Part of a small language model's weights: MLP 576 tanh GELU.
Each number is 500 + 50 x the weight over its row's rms, rounded and kept within 0 to 999. Layers, rows and columns count from 0. Numbers have three digits each. The size before them is the row's rms in percent of the matrix's.

# layer 5 attention key, 160x160, rms 0.227, rows 49-127, columns 0-39
090:511455467412437523476554489610449473474565574513581449484511529505556480476528464477433561577608442515476490525466504537
092:523476530493589468491550425464548518578574458460444540472452500516457509521443488443442560468520470571523563640475502443
093:443448532425495519386456488469393523502496468522415549474560550501586622489504536476450402573512482497561418465513565526
102:467455515541501498461573577565524506578460477479434508528511466505426476556610531552443403434516441572568439436456575393
099:501458569574577517436483586684462564590427434467479498537491496624433434474555501404550561469508621543487476555439397537
095:498515503546555471628571502517507515496489541439564454508576445390515546499427507442563441585504550462540475480428498423
095:409518513500512446542560501464515524547488416475487453557482571407460421466483481509472386574568427481365431403535472467
102:448422557497502457441489488548563537567402552488429609496437518416498508569487593438499514433424593516511478510421460534
095:542414464547469545436456567461429558495442496429483530552534555445575564491550508541458464517423465449479471463487548460
091:445492462502486606482555468491430509492519484477570478396329514565476477505558470489502572493522532462508477507502525576
100:512511419455450522464528461473454481429454521459477657460521525514550484519537463486498436527518461522461371479460567502
093:511424410486578580481545583456519408500569526482453524486468471509386553470553579566460596474485509511500501468500427498
097:515517480576484508491409458626568485483408485533442483538543401545483525422529467541509425512478515518504465606481528448
098:584489603498492498520533416552494457522500598563501411424406572453475435494505508383497439499467543527447589520413505486
102:513410559479394464487454545487562451469503562460545552442550497548433520406522513508615444483432479504518475504480592409
092:454464597522454497443538445508431561453484551575486537466557451543437529530497467517527459401549393628462591559575452476
094:535550589491553496456473531491514452500422514504486548438459474544554553556566481513532514503561430560435431509446476470
106:496440481460502499480478464526619541474477530541403490565508508495507580486522427521590497512481513495473531451462616474
080:516494486577441507578529511523575436571493513481556421390462428521507501463537448459461476529440497476547503451485481542
097:561469514480493499436587452429510481461439540567519513507482411548526510622504452518598393441602351528509474544465566566
103:456632453468493486434530629442542436435489385561476530522448600543517513472552545536550560506499498485423486486386367570
092:590495465564456538571472524550636508527508379552525422525502584490467493463473585432512545509459465443455473460480431485
111:422478537532506543422524384424485539474386534525463511558451484386463456507594479509522560415452557535494479472520530532
118:459579424534505455532450619560486436488502462545594522410459491564520485462513532538408473521384493469519531581362429513
091:482481472504369539569556593594519490371467559536524464514524594487464416492500515509470504572548467561510598534551463460
123:486552453618477538417597494468438502462490448518585533595481587479451548515521485536492538469557526585565496383423557577
118:501493532489434521566511586527522582490503521572562503521494444543511488581442446465539371425415564502554513536567509528
116:376363542375506496497550472480583450516527548513536491524535529521445520453437540458506445582554564449587465516510509529
112:474461461495506552478490438480447447386487442529585449520448491498538442483593462501523550436447482640488462498535497471
118:453564453469451464521395488527435549513496475509497511472515559460421531448537494435499429513500452504521493435552532423
119:541563459417415539545493481532458516490533496496459502480592458546563463454425543530545434515467479529565552493515514499
122:341419640476555493439489425449471483551529533503554506500517494494516587523408468524407417449532448525425510489451518552
115:503489576577525538594468506525504522584506491593515428482515502542465444479496555564489531496442498470525589520445500431
124:473524541445421509533512510479486419506503416506515430511516545463516509586432492438521534462521590473575511424483505518
122:472489445477486510473531554510475557438481549496489551574497537500571442435475486464459415514564488502493523459380511405
117:546523504526466567543403516508567476531484498484455457515493526522563516417501563542353481412516590446453562460524494510
116:480530545594488579502455500449473406523513511503445557505455441488592457539499549583524408554554497338494458556480566589
121:401453494448483524476440473537515488543421451458514435481460491483491480490551486545434559555484559471584501520520481446
118:559510593430520555509497527507457490528445556574511414626501464510528556427496514441517561524487532507494546382448494474
122:485513522437497518453559486478383439449519551464621470507513578467503551462467395467474502504564490537496506587467562494
111:544573440473541498522532505466528502483538480504521472530555457501406482522465500536485548440452469537439658541475583573
117:479458532496526579621415540531523396530541535489550570492443530397514461579448431479583491506492523470426519605527514480
122:447464445589528462510529496586507494405578508462500463525509495469521428359405482414380525590506500465433452497519483525
118:460528484476428506476459536512480554539446472458569430506490462471462575510463483494587463601609444485576586472408408517
120:484557368571479597539565464539473464455530541476557440498568559417459402590433586498456549562459516483543457528457428462
123:466569450511470468557485505524504565447470446561597494499521484559481430474438551453497455421465404491491471549584494531
124:512413573482557462502491531452470608501477470426490455482551468517544537523402468485563540510470498489443424559504597496
094:473428486485539528461512497475510506434543531550454556477477542546585541552636483520496439487531493534566449412441407487
058:497439466579477502495388557485488599583433415526510455458549513470528524409492554570487535522481583417436542482503516467
089:562532437435502560431536511372435511448570486501562578513430448510537484533493489449518478458510493500517529436552568511
079:534508527486558422484559493481510446535589514522474430481513488489528471465488548486465553531437492475560512516614576503
089:527444583481558471543476526500539606502559491579472529521455531450491554451515503469488444523467507407482407527507546541
095:503518516423522541503562488530569574468576516545525521416531452510507565557516426471512508616501436485545459485457445556
087:576485516493499501449562600457533545483533442465549487541404457484510540477588503579590487443523480484463431448516535497
094:494584464463451465478539476539503589589564474507484444389556450454453378407474549488484517552560470561434513568443444476
098:478436468544430490567496536525500426488514457490471492501497431477518485389434516517430513549506521453461514516617525438
100:503452496520475504456546461548496408516487526503543498412447538407547434530582514483566488562514498518525504476512474502
111:508487486453545484411553499442485510479554374483552529432470442556519527569607400500504455516534511488545545453503537528
098:585537523511609464502488503539525409503454434510407471517587457469537504543501482486497427547497534569540553474562561519
097:511581521445508537464426495509566452572448435521538517454483548451499419468483573539469463512575507507483529422455610377
097:487550518505473502458509503521533529558485504556467450474469467564506490562409471533552456512467458425467478487605558589
094:399476468614494472524532471570494549630498470524582453455399491388362453481455479501459517531523525446570480484465496474
091:566541512499501553511539512578407526546512449345501501547515541484526474512503495562502457453510554502496683452546475467
094:493640431474570476510511550579473471397537480397565520482548570558511560445533639517471482466433460473497431388374514520
098:526433527448512564482465574512439541474537614564453507569421425496494522480515480463450466508550469493545539476521481522
098:514574506523528509522475529498479475406438539467509543541507511424447492442507505584470588560492537490507449527506416459
102:601502545412470522391511501485536543452427458453553590440442510571465521499467472484417576421553463539571432488467548460
105:475468474392479539510497451581525410508443467512490522491464515484463527511419534610518470535496476424474557568516519494
097:445536550481605529526463489496523504434521531437493482537458455490412517504543579443491579447506451464423570475520551484
101:484499521571571565454432624488451546621507463466440623547497465536518550599470435504585487537579623520516470485444533528
100:487447437403511541522477459518526454451599451516502549515449450488537465523527531526539405492546550523472501449437394528
099:590539487542446503519522468462488579480374549513505540498564476539542484478514458534529498554608457565500475353478568543
097:548558489503546421481469472458512450494498493497510568529516563493500532588555484542528492563494471559481420458553606399
099:462385463442521464638458552595535512607538436471513500458507423622450440450594520533392524504532523491455484416601409610
096:342501460607462454498486528540528550486563529498537585518462453411579553499467496545506498525403461544450479462491462517
093:493490480499505453533479552485561475505410433510443564522461517443516565459501547508451550499515486384472532423455514557
094:578492556441473507478457509556497506586519467474510469463456518512483541560531535604420548506472408555533481517617498465
096:485550521517559550457430582522465552479528448400573461524536581508536502415495477570537528572479508504531458479510460508
098:424481507451569497421565618473591480526439642528477444422495618490545539434493476520402455530590472512515509517451416553
# layer 5 attention query, 160x160, rms 0.221, rows 50-127, columns 0-39
093:475501517481527475565530497486536556414480418476498468487470556415530554497470503496456516571498457475564605540499508477
095:473472525534513537446552469487535494542521557537447488463431427476588410471459507414475455448512430448572532476531442446
099:574497485530531384424493590527453537603502474511506479447488484470516499357507488553623500504456554459553413490461466441
102:524586434473545475496482444579512457527526487511490538462606496543494448407484456559474612412437530481429450527441537560
085:379443455461529535371409522565404541467454568455564453553528486544447587537453483469499499464524508487519488437477517500
098:489525549526559525529423527547490582479445496499389511589394530514484514547522465468443459496519529463480550504515497554
091:456461426528494461518469503429469497442556444501573451444442393488469434508435515542467454469419507535438548500502507522
096:527455479509534525537423500464502532486416446508460536449450485497436479534547468516483474557463409561524516455375447487
091:451531602462497516518505516530513518529481513501458557554547501519478559441499532485490483468535491491474462541570497480
090:479452461548459473569424474584539520478486530545488526447542456511538449462394523490504467439510482576448534417570513484
094:533517469438497509580462533519439432567500488512581525447539484450479458422533527451557565462465578490536407522506338477
094:507495494562438403578564407478494473550592469511536518526542573450546492473473565548467467509513471541400534512497564471
098:495582446558336561481525449523425525382507518437575492484516519482592518460537503466469556482512557477489505506550453491
100:501536509460383568529562538494409412550554554432496527446508517531520530561494524594480435510474508528518479442589493503
107:392554536498449495508433491558486466454455558532595477510499526571464578499565491650449425477496589432414458574442521518
104:451468596498537538568498506401458515423562541457539475453525479444337471505534500524454436592534418591545495553531563544
097:520514523534530423525472545461392383530461451509528435591480563522424453541484545524456546521472589498458551494492467455
084:459512521431447600440457474584482628535550507462520521516352470449536435486547398485642504424503483516439524472537538530
099:446581484496583493555537556450382481520465574559565484550524526542498471466502502491458547517436586466480540560480469469
101:488505527499508473481515471367552531431489508440507444496523486482561442467473508398452406470484513543512538483508591440
099:444465519504429542412580538584545655555533572573425594441436508424587564577577456442485522584514409554509515495556492518
087:473535486532459577461644488512568579472591496494491467440471567509547497448467541490390397524464630524492467457551513500
076:551363490488363510429609531564592557493450543582476537465488547463524541439563494520483463517457490490524481528571541492
095:558443550469373599477546488589592603454558549514423518460428590441480523533557506433491481517524505574480443532562559575
120:526508525531471525458483583454462469502436574529529538551512480530521470557524490571492392498441483527524483465524621463
128:527501497509496461561509469496383493418391528583545504558444425508490582481544474501523606498472543476430456563487524473
128:569546608496496599481504546505463505493457435494443505459496541551427527558464471421521475548452421588488533455506464521
124:460488547593428484493535468467573606454559582549526492479552636485500554444472507487394415542553451511482535528438481548
124:499487542581524400484544589491491530505416480516533490541617567543458495505539452438505491533379420530379519426521483582
127:587469420587528477414497490543577509539515486564462471533572443544519570474513444461509468452449535569509449478519505508
114:414573494484564484472438537529514533519462413523532495456454475577482518475521541454535496481602497401601619536499509455
118:475496400406446584497510520481438456607461483441456462564533549531497527518451460537524526411463456448501523464523537503
123:525522563525448515474458490584520542421446447481473471491498538510509485600523597537570423480452492477515548583494443534
126:475489514473518530539483496457539500467516473505554438427534435547502526509502508361479598454361521464517468497485497478
126:501550415501472494473480489526506534541509570453445471506468451490446475527548520533546464498451478443503351495518512470
125:411564580430439572521525482549533577449395541462460528565515488465508394526535508519469604495506463496583471411478615424
124:507518483536558489460541576504561357489529568508479530471541500579530522519479567498559502520509409495483492615531489466
124:500559468558461500468463579459484585526505426428541538490585495516510396490504453502602481518451505584534488490440486433
130:510507554435480466559535477534492382430516474536558460516619449506474447489466455515524556557533508411619525499549548521
121:552405502470466510554423573538508438565472491590449493407526392511481525480539570495428492518535554490479480496537467497
122:477506592526547395519537476480396602484515528495517522532413523540464552588464520510485507437527553528586531512489514575
124:523617584493630547447453551470502505380547439503511418526516504528383477523443619517443513471545616508497531443417586450
130:495581561499494509466370450493603483455420438612452452460546506503532469521538536470489504475488517590568457481431474380
121:494494558541585576510505517491603535512539495543536556523474514498492533511555477473486349562554540420542467488534543575
129:471423528459483482537488498500572534548555500505420516568450548490422483528482405549408480474482530461484484614488517421
129:521462416516470518539475420485502507520482515396522508449503524431456472560509421565575527535413506569542538521548425496
065:444475555554532479515474483554495493470507423588510523556524512466559596541495564523515475525524533469382544500531528484
114:495530492421503475461536484537469372456430550425482551526493539560426331429523558518482463459475446476541411542546479542
088:455417517488497530525520519534576474526582538523472455512535426529599568521538449521437567476527445532414567466501539431
089:621526460446468500444428518552528525535471523434480563576519541442443500525474483432520467584595486482440542545476547512
082:529498505448518412557526433565443403454478461535470473481530503447440481502539573472548535476510516459552472517487444530
086:468483519485440563459434528521528468540517512492445435482595363539586559461510489533472533521547454522518481425492485407
088:523418424566562462565554531500551545407542580412468492526487545538522532543473419511457478514522530454485554464521481395
082:502504445436362412594526464485478473540554456590527495502598496472486565531541496445536481495498513433560474401486526538
089:473493504503506501482556513484494461576493440499607490394397487592541456433548515475526591409393417515485464573489479584
096:496534584433602492456516417548428514478463527488525499477476532533408373502517466496539498515437449481530457595515443560
097:488581490558496487515441499567502494497491475516505671487444544438535533430536521572478498528477437458468526484457475506
101:529493483401504496428505473430495573421511532522522513492555535579525546502491540543497580419422456465382562525461515577
104:544540576529520532498501466461539454526487608595491527472497565451619505465498418494562506417488442455461551567608525568
107:465476429546515536508424417484406524485514448525388567420554461609547586538496540556489467528469449543502505521424549533
104:458573547479518522446482560449534438519472576485494519489492504545606550502516434532511440498563517438460490458517437503
101:518445560522556508468452475552489460537455585401528479537590451458442454457450540508482588577389458486551545473505487590
105:481509410499580465452438486443557493555553486511571489402566482481552496529539481519544603497589546540499502602510449516
107:494474550573521492524497441448419437492486420491561649470504553515488571531512532482440576524523594507480453555429553445
111:577523523471554526479511488493501552437480479416530488462502604530470506541459436525559424570530504469481519396506509581
107:460466455459355583546508488469455452474578457498464473549577424436596493485450550364568464513413557429496485597496490446
109:455499472565541641450533353523485553470530569543554439529607474441527487515454441520495571589557526625508495468502358485
102:457590466470502509536561506549421417540489522572539514444466542542520523513446519567487495491484445532490463446597473555
109:604470571566389476466498475503508516426523532572525477547535513521460523408506574516543500514465521485438433436498562479
103:567489586576406457459545472409548453505499538455485434505477475561486505483459455480397493483524497616546418458524454568
102:428512524428528447575488494473500499482443450522517388427556483495491524500506454467580477442510500491522411497441478548
105:513427482519533539455534505504659580496423439489399517415504581488519506447563600465465481506432561388542498491493471496
106:548491545537535534513420548469545472432633463571474545484562495464491545476397510550491520543458502548600359479543534502
107:513485495527462529512509457551475405494381530537436543546564541549510456565586467492469474474568571510448449503483568518
106:535471455407552512375454509499451530477490491411608521403443506502493437528510530593567489525597419422599448445517552549
099:471436523490450448504526525482498490483416612430538553461583530528486493479452556537544463502470579540484449454570415488
101:563514464516518475498542528474424474520474501546552572543518551419568531424518494518488578499475515495589460513433440486
110:500615513462513542601543457447577500430529495510460457514487564477450466479461514476610492497520427541516520384544508447
# layer 5 attention value, 160x160, rms 0.148, rows 32-120, columns 0-39
109:503555615476516487558414551424543448519513527446578432549519508593532471505473516414469424471476513645505488469558606565
105:564500503466514547460489452466561480491567539530372389555541538532461434428368447467470523543377451470429492421532531465
099:484569556524520602463446483477447508502520497556420551495495428482486433457391463462467517486444477589508550499520554425
102:453486480499581564519461598469470616577490460443480601535515520628395546493573497538431529501444450472465511436482541506
112:504575403497592566461534468479534414520546418456512528572456468586480531452615505528484513474537564452417524571444560560
115:346479590601530526433539536484458431414414492571521496492481579619536516466469414597472485521585511490470456493522463550
096:459503555492541386540515555519364464592538556480530552557421463469501399529562455491510509478483546523480589440522407546
100:417463451514510508475495502428496487439467573510490522531541562518470534511540563430495441490398525497500516570561530515
097:485498509494468514415543540576481410515552457488478448450630447582434492484497462528547467614516510460539575466462456587
116:518512547413530602476544423502452447523486548476489598491435435508486465437451485503514492452520497509414467570507519521
107:378540462583518481531541416507580463549461407452533436549517504474510494498570503492496510527397494415499528505528546500
104:501446494483476505518476466599561468379462525404495514476536452509434541543396527424573432588532453478529505463529476440
100:565426427571476579471473501603435544548517502522513470481522558525530555503528447473546501461560577495544517464510499531
114:544436439615425451468463582438494465529498533514456494531537510484484407611475565461481511503443554366491572451663585506
105:544491375427580436484525477489449621454548562538567468480541418517564482492569464448504494580487466488497509506480571437
105:537552498531545498492505462492508445553537420414430445540455530542503521557556492411553506507547580511553478602502444499
098:481529469426400555435462471429490507479511570597532465579520530494423426600504522483588502514548437453474548461498578543
102:507408554656587486535526570512594497513524495474560448439530435496484478550427559564540487539504506519479516533463511463
099:542431502509501554500476427517493523475510424505418489490537536471460475478531626524639484402463550510524515397508518555
103:494482457558529479575581453440516387594470395518491451458444495526479470436433516599456487546512462493445483442550433520
113:491530487541482502506461562467533496519520508564537571531499458491521477420502347448485512612518435484420525469452531448
105:486506476512538508512535501428487489588517484386486489640407491452530452448545531550441605523560516467453438497548550449
104:573477453500473470489501550416465445498518451506560546491462592472464443519563496546528532477494409456431474405554485476
104:530485497499498562486499495513630452472495598574550529519540480461496500508521536496474479440465455458436609575517479489
100:559593532522557547497459521489496378571448502526481483478497523491531601376558459476484509557474521514512469507513498534
110:545509525535499466569437495520478462510473512520499553496469556499598451501487589432468474499460508404536492493524500491
098:423427594459518436487500582435571452469513506516509452560448517487460449545484547501595434496519514497388483525466455519
108:547575498485483497517410503497548426428546469489506486472480403496443618515497532459449555504546467450521519571536525538
111:460481501459541625602465514472418497508505498537505563532531552562546506568488477453468459497434451460482525497437560459
096:523518548461462488577433476619525520475382508524469503479427531430493505591520430502438444454485476526520519542459508510
102:505496541567468493462528511572547473451540482502496518575572444492519554436529490414510514536498480526552513443466467419
100:444446485429512595408421564517544414545529509520589491571483596566515504527481524502453459474450458519557558520477499387
104:435495532491576611469522457439502533485566522481444499456495481454495501462459476547467504477587609437528611522529518486
093:485493471515503523547492513513524466525503526509526574478415377552450486492494553548488537471520491484480473470516524544
095:517455587454562503529547498307550488572490457463554457505512425518558493574466508579519481493535462469470559528384495583
100:472492437558598445429426446433584503479470545442466497506547542564537416539529483501500572508499416521470517506438587466
090:500395487502544445499519511508514483585539453372486629454595517486520459528494514485613576502469440536475563526552580511
090:518489491444528518452540443420416574526501450607493523473556526421507483477476516518519535510490508589585469607509508562
097:522513568541522488462488480551487555549531590496572498483484534490549524445481496509498423510561528527449580548524501587
095:534447496475532463464555470480473484581487505582442479496469498480495392537440522392492619543493486530496546546516460511
096:434483571477434489439517538373552456542472490489498545466577596539474476561491497536445396461539504546513544412430494495
094:454471491497449512458467460491409526528518469440492485468585455580500609531524423580526604546595501619536524496445465582
097:440437519462555462458554506477541504536533477448427539534482465579556466446503494569583586406452457551506511503495372573
095:546518482479394552580447545533512443526501493559499484606499492498498568519531406446464448464426446515565509504565525566
096:508519492492635475555521497482440480484459483568564472550449515493506520527466458614522466522444555497624479525419573575
100:459506444556437542473520507523512479405553519489587496490596427486531515493421500419499483527458545468509381527453459526
098:609493545437559463483562465531517472508466405488425496475501445530413505536541560509371438519515463520518550488451572529
096:530489524404413489419469522473577499525527520541430449434529456460411397422591505460469514507431519433447494482529510648
089:478498600573536507480555575469396406506458481525589499397431543449462505526485540567435552513545578504518482515541435492
094:504471503440460487559493421464565551459469523429520454535446550539517521404561428514562546483450519496517448451443505495
106:525492463454503478568503577510555474461526470439572508450443488426410546540514521504563563539575480420536478497530454481
093:545428580399494550506477528478521478533486501498451556552459552487497521379502560504518499510470468611389481470499504506
100:445419524515574429468547518519494555506501467629489507537575568531454546528466487532435555492549491502493410508573559489
095:506437545415423529469460489485477483518457631507525470446488472562486462527548495403529539504489543476478546529438447500
094:471465505511509506517490506474589558497500523447504472597489535475513481518396536524470468471479470484610490554471426592
097:432483484523552534539575426519467568502507469486550558485474451500460535481535526453508518520441445527477462416409498540
091:483531490508480549521456477552515421450476489569393422539618469464410502468543513567479586590503534525456500477453559480
096:490479542528539537467466484456523522483488485586616578436466466420515505519398542559418556503610491493496490534539521532
095:548559465365496522529450582557506560572513478519487602496511547529576538465545436434550526485555417578523557470557422494
097:431450538528469557524500559476632542439451431554472580544562514486561454419456497450491556473486468495573542515489547477
093:482483535443489544460511469447428480402464443591420511497413501542438453565487539604484493404488461494450589455469420534
098:533519505499494485445539560467466422529464564439496486512507457479503526533588519490504484492534523512493576476526512522
099:458528483537440574414461525472446549554542534512538530604500479523583443501502522489516432594521471410483491436457393472
095:525484418490506453500431477459468484536572625547524525468464546407507543496542487454553474541417522517505512561471544618
093:538543369532560421383452527499528518490491484454395460456518458395532490465567512444475512527545557538447510530425538474
093:501523453489527485499484506466535493539440444509517489486441508475499513451566466500501485492588501488541515478408526554
086:519518487471446508435510476586554523516524528399437565506534563472503529462544486504505545399587498499485527562520490553
086:521509455423510525501433563546422514454524556581518477555431471498517582559538555602565446518492544475491569490430456492
084:491449484404552521512500506456587500519488528543490530506540477506471513478561635442515517455512468527539527484409573474
086:580448556485554491512531493555598470535449490537514520481448497419570450456480576516506529546489542399520482513485478491
093:471544579541490531576538538444469575419511473535456547460511479542468519442496580348519371548472477510428465504564530514
080:522574472597423493527461467527502490539379590441545400488436430410458548488551531491461485519465462561498633563525500426
086:479493589482464459525555512479436479539456462506619455476620576515388507479491598495518513497540498540548417566396451522
082:453519448385359508527492463545457464460489462453484430433582454555446514576476557578441585467483547441454487408410567591
085:471428536512502404558564407551465493491452491541572530512552431535518473511484506510526533517501509522572455551513402534
085:462594506473578553598462500483473529457498450463457592539506497516542502489497445427446496513450489515530567587526524444
095:512530566536494451509543542481487544577388466629460469545523499492464531479449581468369485440466523467471555530458441525
087:514423478468450539558583470560500527523564570516471596541496533649479446408475373445580497505497561471476604530478458485
091:458511548453516420560546450475472516468528532542538499534508431485499411566395578488474503492539412523524495554440524385
083:519456463570524477488467474533555542504594506482547496502468498515570411444562572516543461553478505517477470482504564531
092:454436445546452463507509414546538466533481616433446475524532544498537408530484503594513434410513507539530556453526474349
087:449558465439468557499466481492638455457498522578496501550452499508424501433498491530513448506510555516499569537451559448
086:478571514525435453529500534610481470469499583448548481567467455539539490527489643586420481462510602549494590481433603569
097:584505570496464514446536485475490499432534544473576368436436452447502536528536554428555515534462590590525562608523512433
090:587425458424546471447464483505555454509512488518526539492397465493452509521589498489452427528528444551541493646504495484
088:431515461493518438537454413418496565468570464474505425499425437592506502547463516513435552506536362482460497478461556504
097:470488486509412541472534585448486525525585452462522465619420594535520445490539480483575505484516492535530498543495485476
082:468508496459517494553470487490542517536442452492529479535546587512532542552428477554467582474507481438526525584505602548
093:549554535505460498438497553475492536438549466522553491526504481551524470399539435509468498514511499531537578473417551461
# layer 5 attention output (transposed), 160x160, rms 0.511, rows 32-119, columns 0-39
090:479488496532427504525529458496459471425504508460436541448556531492510603549478524584491552539532460374509524541487454471
095:520489508500504464578549548518485505528456379479536507523544528429571595568524468469533529490548477469460510564494485463
097:498494519494551420527418467491476542528405416527462490523470492564592540436566454501538540542539519450618534465492488560
098:563445569489518387465550458512517446488484488508419491566441514433512523537494412472617575496495463571571510569490555447
094:527449561500417388553377450488455470457466539599501442520556453464464527471497501547509421489498471539543410471486516417
107:483529459579428484594441497510484493495622543537525536587475412479434512454509606539521580516476538415508602554445479425
098:522574565521462453434588450488592498503463458461574419487521520539430547546530400545482522467484491493519452559485513506
086:580517521489552473469493535584508580578526487482583495506473415539534399480421464515421455385559443432546445430399446567
092:501498505428545430483499543532517590450442513598456518513478461395511442462501532489412508450583536556453515483463558536
091:453502557550520446487557546485477556442572505537557448453512517442525554473641432485477555480500615521519508450545457523
092:633501541489524447425522477473492502541527533584578519464413436461441453498532482469396478471553465549504441491470463459
094:550517506479505494514523510468358496619453527460448493490551515549551498543548497539375398435583488542513452481453465529
090:473561493513415467479477564570435430479496529536540586563466435491487454444520497560521555455453499482437518445492561412
106:451604501435555461516526425557488458443538469499518534471448432485555548383514500481473472491467427538473512535431550462
096:523483544586491497453447472492495395531402483481459469498438496435479552509484451570459403493491422562564429558476394513
101:450497558511524569464522576477469506387522530422511461465464622529566517488471521497521512414482417463430514444500424496
103:468486557503560479507466514468423588530424480501418483460416478481481556496570517524488474487489522473521500464454461424
098:496575417501532573465488418535444526508490561572546454493597443435593469468433458414507547462448491475457515482531549566
092:483533539565470500580501619471538558533507535445436490521447513542493559440410478472442544599471594506474560587466467455
102:559514538450513570425519555523504533470553533549446533531623521435400524602492482445634572481535535463450449572482529487
096:434510530516532457454465438471524433457507523449484499476508467525518442583590608443478550466614534520533501542460482535
104:518475458528563442495403461503544501526423509546493482501560451477562508532434465491570539432480511506484444474514502533
109:372496522465568572447518494610495514493490505537475498458481395502459526441455487489518512494511587548462484581483527535
093:469416503514427515401486500427495528625532538472445505511446514503465561420503507452556541493537554502607508543468454476
100:514535518357511458481606478492398448528514503393459502524511506471515437653481527447488440485536542521408487534502544489
095:403455472499508483486520555423416501522522511573511467546541444482465521561467500492536566539480500562437545490514440490
092:465527496475497535529624454611496550527550592539548530553552513492528555384549447405466574430441455446523535474525595451
097:435530560542530473469430515507522515545414523602487458543475504554486501458491526506491471426474559435458439496491423398
099:542548462529465435499598543449558510532523505440462442397456472435464507504477572464582551509532517511489473429610488560
091:538465508582505556487623576490487441513541447495485536435579499531502511392539441544486468522450474469366452502500457582
102:463514450410499481520426480429378496481444536432360558505468535622536460594487518540498485547450455521448460510564480480
095:542588472512433495554482431396480563498520501440458559575579477457466534530457468554455525470611558568436434534551490531
100:500508450573492561554504555536447407495392542502581617538527471568528484523466539489572489549388547563434386465393509512
094:406550511464486457496577521541507512470568469490517415535587605456595531564459482446566575530467514500424490517581503501
096:500498472536433593525406592570512495397489532505509507475492521434439519480495571561519484486458543495490495531521513467
095:558513487433452550510461590549481413488468574492412474467548474521485521492504533517491445613513543522433474547622512493
094:487578635489465441490510515476551480549499463533457398518412438450514545582568528496424513431537417507510419409506505490
085:454563490559509512496520525558566451574512534559506520411563493570522552486386435422582563487519482505509443447592501503
103:468452500540488461425558563488556500483477467457418570583512525459477514515553551489429531454470438515461504581553594479
102:446500487419445452505409546469517598585524517538505488429479488499495538463437501520610492474504472490533422495472552478
092:510566461501541563476508556586425479505529458524489479476477497601500512450486502430565580491446572530502462540449499493
089:476528527562544533563475473543504570585481566431397489566545500492463419481436543394409396519561527450452534566507530463
091:495554556555452465599493561455457414441425541488552475530498485393516462435584518531487403576509475450400488514458514530
090:528542428441570556594488440462507561464528507552536502482468415507464541532545517540509601513541529511487526462548535382
090:460556545521437473433519500542554489546608486537456551530531418507526482473548481580542530468535513522495465446615502483
100:534495484436522483505512546439461502515460470490425429466465538547484510462523494503515414467473472478400600583512452452
090:443453530487478427571425494414476465469450535528491529607484525497543502526446462452519542468490489532491396545537534479
094:543479457564552538458535519509484520501560497504549541461466647526491617508409513521514492467475468561459487512555473437
092:525485410419503496463480579524544484511540572550417487548540556562459448504548508414525528418470496587514458558493590477
092:481596551486507483527595567484459388556588480504540527480536405431511460537535577447474412592516498452514441545511460512
096:437504536502506510575553480562516478473504600570419507595476499554536432480427585505533586547438518552459535516466512548
098:472502539592495487491523454579489531513493460558532398473454412611547532549551462500376450428526510459497566570488495516
100:493594444560539573520377512447563491528454531413484395489460499498562451440575546554472487521503588502429557515445486497
093:490514464552573387412556473537480488499546412578572470527549498493526578425540585607462487473586519442568503612470524526
091:513542509540401503444495457440474513606479498425452530426476508614466477504531526488550534526464494537531548446607624513
090:434458567541506524470605560545471393494515529487475578428443502499513508504494510463464511469451608521487539515555491482
088:452538515398506460409557504502524611454449550416432499491524562491520491473472430498527465415561553528494508514492459552
100:497511472475557533473485480534561493474520548489479482517480546503452505481548570562533427423571499478535462418498501493
088:513439457515508367508477523510502502394495525492529381565457506499406480545401518473457508564470567479481522544523508512
092:500512450561439440473492584517441447500539459455458523459510553461482523508451492527487467554448536482447514437579592560
091:598505502502539461531495420546572507576493567529527445476463561393578539498534511496488524558615438497480473532510532435
096:471479483544554570476433418455567487467515533534546355455534526467468500531490453545437484506530497505488430519487528513
103:482484519474541467522509474610535449503486448515441504489563579481512457522442525421507462475454410498443586452459545505
093:491562529490516517519520537428434386397541450416497481504560487594548422562495414428532536509580524399441467523528417535
112:489491469542426539505530500480500497445446496526476481459530516509419586463549476442452511511432443517454515596438394502
115:494523422503529502532522485587441569520571462470455560461398524566527453547476467459538507451523480477506499537431503562
107:560567457557490525586516453424392502511448603480579526566513433549514600446466390444509503503515550435468454502548515430
100:478516554473486400430495435510548491465507460506421492535496586492590440513548434433469517583471525483559496516432502568
100:411499447597493581473466568489554494524503527465558582520453562462484512477496532421550586573456486486533548509466403566
106:461448517492511414501523498536588597504486527493547518582512484545485577551439468468525474497518518523622546424546560425
109:555540532467523468512460461513479467538521515532528398501550473580611479573459534559505518474461536577445442517554445519
090:422560500635506503432528473552474501444582499433509578507504578509478419399471425540549464520436494548520526459552566528
100:453572481525515528554473516538499399490452524542448552536467430596506498501401454459539531535445491400489520564476476441
104:538513462609543487466503492484566492558507565438469529552414502643520558500493522390548449564563496424536467519450469508
095:525501546445467411519554450430468530532519539516567512479462448502476498473522563590550489578494557544543503440499525441
100:517507525566488514591497517431428471484500534509464513527536542524468560502585590425447432485541465556410437436468536365
107:504490496558500518533478614497492452401478473436438554494546532595518487447479433579520468537472566519435487462547527415
107:468476567421534535429524488574515567557508500528479447420568575470550481537579502551497399486499512480557485518466507556
112:465464556491413580544542590601374473442496488508574547564623572400431542551474479553531477526506561459558494425417512463
101:434538405459569568524414530500461525362471611448518440501546652510497597521463441562471455474552494509559425490529492464
112:515506569435564616510496508531561497491536546615537499565427504552431565587436534518554502407521508500502576459510466528
102:468597521545561567465502559468469439491567433489519457458546484488415432507491504441540478581517412516511517412512503553
108:554509482489415502557416456472498456500559592506508497568502431495445436526477530471508446462526538470500491596465528549
117:433540467517573505479591437530493469458554518450503576455545568574421471423466479569449523502434519565494431461527488587
108:518502535517547511458517526486514534552512563460494534523551411482472532513461446542524488570493500523411485548506617587
113:436476570453565598492546559462520455404600544459446474573566423528563499607573485506539505553427527563498499410500491491
119:495553592459517462584398465532524537543439437616462489510511406413620488482529532594411479407565466525535470553440508506
098:432491466501462478526597498522554450582465478463515453560473466523474422498497520396507497554502478587555547514495469404